{"num_hidden_layers": 9, "hidden_size": 256, "num_attention_heads": 2, "num_key_value_heads": 2, "head_dim": 128, "intermediate_size": 768, "vocab_size": 1024, "hidden_act": "tanh_gelu", "norm": "layernorm", "norm_place": "pre", "norm_eps": 1e-05, "positions": "learned", "qk_norm": false, "attn_scale": 0.0884, "bias": "all", "tie_word_embeddings": true, "parallel_block": false, "extras": ["capped logits"], "init": "normal", "init_std_qkv": 0.0207, "init_std_o": 0.00487, "init_std_up": 0.0207, "init_std_down": 0.00487, "optimizer": "adamw", "learning_rate": 0.00135, "beta1": 0.95, "beta2": 0.95, "weight_decay": 0.2, "lr_head": 0.0087, "warmup_steps": 457, "schedule": "wsd", "decay_fraction": 0.895, "decay_shape": "linear", "final_lr_fraction": 0.0, "batch_tokens": [32768, 65536, 131072], "max_seq_len": 384, "doc_mask": true, "train_tokens": 265000000, "max_steps": 3897, "dataset": "wikipedia_en"}
Each number is 128 + 24 x the weight over its row's rms, rounded and kept within 0 to 255. Layers, rows and columns count from 0. Numbers have three digits each. The size before them is the row's rms in percent of the matrix's.

# layer 2 attention query, 256x256, rms 0.0383, rows 129-178, columns 128-191
110:101143104126182095158132109131186165130134148127135143148106115137079127066192085146112151121143156149157124117097163116147170115107118150168142123114114130114143169104144135135139180076148171
112:136152130123134158145148124080076131117155112147108120102167174135115147159122083163149134137111129148109129145136127148109104083138049102098142149145139121104105097108105173167099133135144080
116:124169112126134170149151135074126162095138135147120125108157094142092113124093179125143143135133147151096160122145118126181090085127099141110166105142148130129120093133090121146125122131076075
109:130121153133101141092088138084154096111147146157146134098116094117165097180134160102097139151136149115106109105153086089154106137104155133122096141113115127113147110133106138111134126133121070
117:155148132143086168105104152120055091122130103107134104095153131138162112166084142126140108142144125154110100126168093157128108175106115118123082143146165101115134111119112154147106103181139055
106:148133148109073156102113153111132092153100150133128102099120078120149114160144176098147103149093140127083144108143119122137122122121134128141156151175155104127118130138093112078114090166112083
148:128143121121125090179119145123119121125161155124085100136206123136091140113109160148134163109139115197120105113143130143110125133120116170133127095105148129092117117114123126119132143117090067
146:119138122114127135124125139139126111138129119108081099140171117130128139152115097090166108150082120149137095146127132121134142146120120155158104145164171090092111142094078146084082128128150119
125:141100157125136125117135125148096120143130120139140143125129144127168124153132140142096154140148150126109128171127086174140118178150103095087133125128163155154133113136152118186159112160116127
118:127156133102116102138132109092134132070136141117086115120170146134162147180119127110147132125107126129128094135155112102154145112110116133106141122135166112103109119132070126111107139114114106
118:146119148151104148118126120131104100111148157136143112102148088118164145141122210128113158138096139111100145082147111131127090136116135115135137124135137143118116101142120119118138108168123088
123:131114109153143138116147125120161126133105124136152165119098076138116100092147146120087140135113140110095179147123117138107123144151152073116171139131092164141135129130194104148133149159116162
125:114116132089175085111146106147186142111133140122118143141098133091119131118191115118115143133104138113154148149085134115151132113143134112138168125103079141137126137168125132087158147080136206
125:147138149095121104092114093148116090136151143138084100146127203114134159187130155132145118155128113157130093142134137105133100145108111118119110104145130126118091095124118128109098108127145168
138:121118124123138117164121147111120072183129138154095113135147132117134112129102175158135132112131100149084130160139127112120114136127118122149108147152171129077111088083149131130131141118133094
114:097149102136175130155138106122167195126137132145132157137092113112081112084157094144150154115127123139118151116102178102142139082135136112145136146112102130120144139125144131127126155087132173
114:098127135112142128134126093153196158130139115136130158181122128118114125094163091136129144114111110114121128149074143097132131122147123103164157142131100145151131155155142132101148129102131222
105:107136126078168067157146087149169142114144126147112157143154144118094163127178076118135159113094107151152115140069148126125139108128117146134133127091103126128113121152157120110140169076139168
162:122120131128090121151145130113093105105157124122120140129171162118159129125078150139143130146123124156167086138138103152153119165116127171123089099101156101089104117124104153132111141116147088
113:145138137178073153094094161123107108152140130123100104110122070135142119152093143129127104155133136151061155113150125115086141133122132117127099160175168135128114131120107143099117085186139100
114:133112108127162107153136104115094152113149114124147162145121154149101108101163110142121163095159127133168101137104142141150153133109101129114115105081127129135146148125141112169128135090111145
122:138126147141118133090096166143082085120142119134105153141177139147140127173131139108122137169125143101121087145133078127154111183114093151095059128117143085146115103149095139123152134140130099
142:144115133110119126105170143144108101132085121141131113110105185123180161167104140105150095148117122085111132151139084127072074112159117073105115113154092097166124096137133122146128081154119138
119:121175132122123126141149068144115148110153148124104129179205154144113123128135154140124181121133113171103116137117155138170124147073113187142133085110157180108119133119152107142136126120113136
118:117162138111116136137128136142150151133109115151136088122166151128136134143071173128147122132118137131111125128130074149135052088153149106121119090125086131148154126126118133133147106144135066
133:143108162144122111121138104122076063118134126135123130131152181127171153130092156151120117129154111139151073125135111128134104177110125165086114073097133120106097116154121118176133110129126113
133:123153121120130113172114118115115190104134143135098139137148111149071111076132116140119141110141132193130143132125176138142167097104095148114123134111154142072146148112143113141103161109136104
124:154114167167095148064092117131087087131137138120147104128106125106164159150134144148107103136135148128126125096149105120126126151120114141108102129151139130117116132164112136108132068182157130
118:140133150070131122117143130142119100102137127130129110134134143110136144168164100093163127117116136117147078158126098177175103134130080103115175097156151126167114094152104117159119142135125183
125:128126094148145117147097088139135140154124124105098088151122110122076115117121101136111134118104104170160135104128128092125184149107158150126108165111108114098144211135119098109109077116099113
130:104105128119183131135120123155186110166136130131162132169073135107130162109181127137115132134105113098129148122092147090127115102140145112153137107127113130133144114130169123114150145109140208
119:149117141171123146101172106120084131120136133144133148119136167121151146172103135145088138165138137102115106165143118097093118170126108163068095133107095109145097134170149124152132082155144113
125:125176118122144142129094178141121152123098139140121113132124120133125158122140144140146130149116145133078190114142136147118136038147143073132149160164154123124155111104101136118119119129090133
100:116102158128111134096125154103116104113141142133133144092163115136171101169129198109102136150138156087122132144151053132159122161113145134114131134140131123135134129170113118103154088158133089
124:120133126125129124137072157123123053144133148132122097140134127127147105146131140109148126113147112135152102122141121124169114099128151127146142118165172110115143092087091143137109159098110096
114:106148115116151038158127112123120168119158144132122115131110160133111168092160139162131144112165133151133126126110163168123158069111137112155153083072100147127148136141164122166125139088103143
130:161111141120101129096147100072130126134116115113155130129066106126153132160129124122097086070126123106142145143136125123107167145125084111087175148146137150133135128146099091120129093138100150
139:119127125141167122129114169140157116161078140122141126152039126110143137103165141145133134096129114103115156098115150135072130064165151078170148129134107138125165134119178122131151137114138194
133:128115119143108100120157147126103115131061116131151145118121171153147143111093166120130083127113152088141140147107121144063114105143166122082170113124070150159164135152124125123119127133135152
119:112123112133148096164153111172122162116108128149120128109136140138077108105104159150116154147140123153118122165115168157150129123128154148131111118078123142125163144132165089159135165091106141
106:140135147145128128109087130135102083151121153138138121142108114122139140160143153131075146160129150134090137127136106137155139131128110134102110114146150130110140093122147136158128129155153140
134:133132108148114116137119117111067149088146128115114142136204117146094118127106130142120155132171164163121080123163131159138144172106112176104101125110141132085106138116099150153113131131152063
131:137132126159148140106105145142102101130142150142150113136119125123157140100159152154116148169131153085093164141141115176145078125134121095149122115133116136153142064107190133213135144129141139
133:142130165118099160055124132127143115129120133136137126099095084125136108172161163117114092148105145090103157125143106124114105130130122072117151149151102119171106120163103117111123072158142150
123:130098147121121125118137110101162089138116149120135076117098084106131129143111180138145104108106125105120133068141127118108089094132162100164168126118116145130142134113134092081139091140106118
121:160125142169103164076105155092095076145110135128142114095114089134159093140110178133110114134152145108095131102165105123108121145111138121137131147151147136150128113111105121099102107183139112
129:129147132177123181085097135098124130136131128145168120102103071132158138121172163132101124172133173113088161080152128134124121125130140100128151137144130127137130110151126137126133120175139124
155:133127112143127153093129137125143153135089109117167127122066145135131115129126121121131102147105141070094160143122112099123106116165139059143130162162102124185142118134140132121132101158113161
140:107151114085132091181138130125134157094162120122115133149205139139088139095133119133144185115132129170165100120122132142165155105133111161140106094086141132114151134110128121150143189087115107
132:147113141135116157080158116137097093144110121128148104124094148122155130194119124138130099144113135074094122117134080133101109150142111084113150162136109117151126123149123118148128057168134140
# layer 2 attention key, 256x256, rms 0.0342, rows 129-178, columns 128-191
116:161119098123121143068124108113138115118138112114118093153123127121125148152145117108105147127125188112109121134109096106107105138148114117140134119118094129134099086125119124127139144099143163
120:123116155111120104165160113135119119142178121142106117155129151112150112123125190132152117079135065172108144130139130153161145121159115138138111148110138131103165142115130110145123128114114098
117:148132149155139090179136114106120107118120127117122145120104149136129129092125151145157103095141090157131110133149157137148163135123132145106119131103165109132145145157125143146113181122085118
111:119131130147140129185131112122109145136128127136133158099113128153158105121127119133139103108132088162108142127141191126147125089140139119164134142122129145167164151168154118156103137148108091
129:123108149145135132180108109119114129135094128155132155106139143140132109127103130147144104116147048147132162138157155131150158120113132124137130122130159116142135146148140121139115152125105101
103:105107107148107132183146141112107144148127136150155124124104128122142120094138117145168133140111108163129123137136197130174163106115100152172129121112132126155143147118142137133104128135097104
145:149128151123153114150128141125088117135127148102142136105105133120154130134143124140147100113111060132109115101136159150121112103120135144149098130104134102112157107132134145174100116124099101
153:169116109156123116144150125116082148145154126135140120122122116115162150137086137143127160149109107121127097113136155158176145133135123112120082127125133125118121084111124105135115131103145179
123:141145148121138126130114147122123128106136123124112116140143158153076130122138097135170124115157118161152148183129126153119110114139101110141176140125120149143094197144127156097099125151138089
119:121123156136119108157133111113101145139134145122127144127132102140155110108117161130134148089138079129104096107154189169166124113139119171162098132117145122147175145126125143158138119113091105
109:122158133129121101177154140130116151131117141148142130130105142137151122115115124134136084101101083160131116110159178144147129094124125123120111138129142124124146154152103101120132124148088100
125:121143083127106138122116165118139124131102114128127140138140158153082128107115091113123105142134168134150133163120083126121164125142131118117136155157104118103090141106136133127108135136155132
136:133146079104137124090149149128156147122167125090110103152112117127120147151132120111114179151135195104123087136098091130129103134157125110136116105132099133125107121105133133130126093134131161
130:130146157158155098175134109104130160128106140157111126151139103092147128128138149150112138111127074109095087076106153127170061127091113119149099131114122141134148162136088123110158108139095096
134:142132119142128128139118167107114125108146127114117160116123148117134117127125110154166103118112099117130137117109154140140100106122107117162120147101128111122154118100112133144080099124150117
125:135134109111130117098140111106148131114161142121119089165125156121116150134126146121071151150120200126131118141107090113097118146136119121125137124119117152107088103116115138152135134137134150
127:128129115104134120090144116132163135116145135106094102148120118110119140146138122102095146150112198118140110120097086139118128146142113131126124117146098142103089120108124152127148116124145144
124:142117110101125114105156134106147124111162118119110097142126126127129157130152128092107170141123186103125095116103096143110080136148112120123119134111105125113132105098129146130141107127143156
151:154138149133133128140153129124093109145131122125129118082135137126157118149111150128121095093118064137106122114152148127146097121133126138167109142106150137131164100135118099147128101134125100
115:126125145134127154161133114139108145146104124181133135130107136115114126124132126172148102129117069156157143103163180124138162096117128135128125118120167126122132152138129124126120144130134118
108:122114154130127119109102138098155118118129135092101158114153134114126120122118120114127116119152145114137142159103104135107098141108118105099133113147132101144144118106136151103134123093140137
128:137109118141143135171141173127097141110150144082104126106138137138152144119129092109150125143143104148114131132142178145139118079171139126151149108121154132158143143111159125150122146128106088
145:090146132134106117168115133145130143128109114185125156163123087129111106095131130135126140130147155147098142137135138155162132127148123121101104147138133160124131173109124128089130163136104108
122:169134141111167102108161108102102122100102131107138106114108146100143133139126153148128095079113098138152113091093126127090114122065133114092125128103133100124144120148100146102151120123093139
124:123150153109123095175159153146111119140124117098130145135137126104133110131154138141136110142115110164109136130131158117103144155126164133098099146135120102095128129133108139117102145149104092
129:123154147115145108133163139121143104137138128112143124087122122144120106153117160138148127090133052128119135116139147110142114095124138126166129129109109153158164128148102109136146092145101077
132:136120160125122124128100118129103112128094112117138151136123159126134143104131124129140116101132099132124101109123133137108161156067101125082121139130160081111160110133118136152152137118143143
115:101127133129138158140128118142152134146112134193137132100098124120111126097104155137152112117151081159139138111156166104122139100100116125133150128146182139153158148140127139086134124120132122
126:115113133146153090118141133088096146095147145110130092123149096109165141128122126125121162127133154093123102127103107169169096157123098137118143103135109136164169152117161126099140127107108152
122:118106161135156154123087102160130121139063116154147150109126114083104142124102113143132125145119102128156139124146134109128159195093141117117103120144168081154113093137141143118165132090121149
136:145138092100105120101130129124150135106131117120107104149116125107130135133134122105117147138118182105121100138094087124101098135134117108136145118133088135123102111127109157117133120157158175
117:125147135131152138148168117114146139155140133124108102103095135116080113144122144129151130101148096198143156126148163105138113124136116148130111111122167188107133142137160115132180152145108079
122:124118142143111159148096107130111146118093125151110140199121150127152128089141113149130138126125105171102112149149141150104140149133128162114143121136128123137101199125140111124097168135105119
101:142151111139123125152115133143107165131119135128127124115139122131139130115122094142161101093127094147131117137173187152152139145124136131122131121097142144144129143130125137156102143143099077
125:117123142154120108161120133101117112113125132122157151113148122146161116113127144136174141107112095129091130135100182129137106124131112149195125144124105108172151138136156104164117099131107113
116:145139125087122131088124125106126085145129130096117124124125129108144118129152156143133129134122140126104118107108103120079054125099161143124136130161094104107138150136116131139129101135091096
138:068129141114120132106102120153178136132138119144142153126139083133111100100122117129141140122180124093164108127121121152180153146111062135118111112130144127130151159126135186116161152111145125
139:107136126097110145092094139143161130126122121143124129183129115135127142144138132129117140142136178117123134130106102111106081137120112127118159136143091131136092129112115158116116108146154156
143:112155110135093138119134137132154136135137125119115135167141055113126117100117140107111136137143142135130129118140117135130149153145166116105112151156113135101090147101124150107136150133100114
122:127161158119110122140122103135118086105090110138117144130142143145105126092143133128145116135107120137138108124122118107101132161097155120098119147154136097103070110167096121124157136130107112
109:144172146118161142149116148129130139130111126176121150171119114160129119099128111141180130100148090127108074135117168148114103131118091116148167125135123122165089154162173131111129159159124124
134:148116160143143148134114111135111131144131132127150141087137144130141118131108133142142099092133060137138152121161149117137124118114135130119135133125158125142149126127129117137111134124111088
125:166146095150112119136127163088110134115151121152124135113100182173138104109104129141171115108130117129100158166128096114112094099092123104153175138136129139172121155148145096116083122134108119
125:083109087126129125157118138159151160138132145158119119162108093133131139086122109127125147161137140149141131127133146132183145135129114124114146101130164148141127155121164120098125147130094130
126:106155092101135084131115139160135162139128136154185131146116089130163117146131128169158123136096157130134135110139119123108122115131128106119087130114107106129159119108096148127102103138106133
125:108108140161132134161116118129105144135115122169149151102118110133123104091105111144165100120141059152127156137158170120171172122120118132144135130125150131161159154140128124121122132145121106
126:117123098121133141144117116130155163126142126168122118164089148140096123108108108128140110108150108171129101156154154116133167114143115114128170121134150147156096173155138141112123180146116153
155:108130115149119141132126096133162141137109121170114131153134107132086120113135145130114155162147183154132141155142109118137162157141132126110144128152153137137082151131150123099148165127142147
134:158111168108142107107123155114081077115132116070151136095155144133160132142133115126120121100115098111124120128132102136105106115147127161125111129104119100112152090139128144152130115133120103
133:081132112095129132156119120165140156129122124187138123154138132105093100124117137140155131137126167176144158155147113131140129146152126087087130107137113162112114175115163140073120138140130136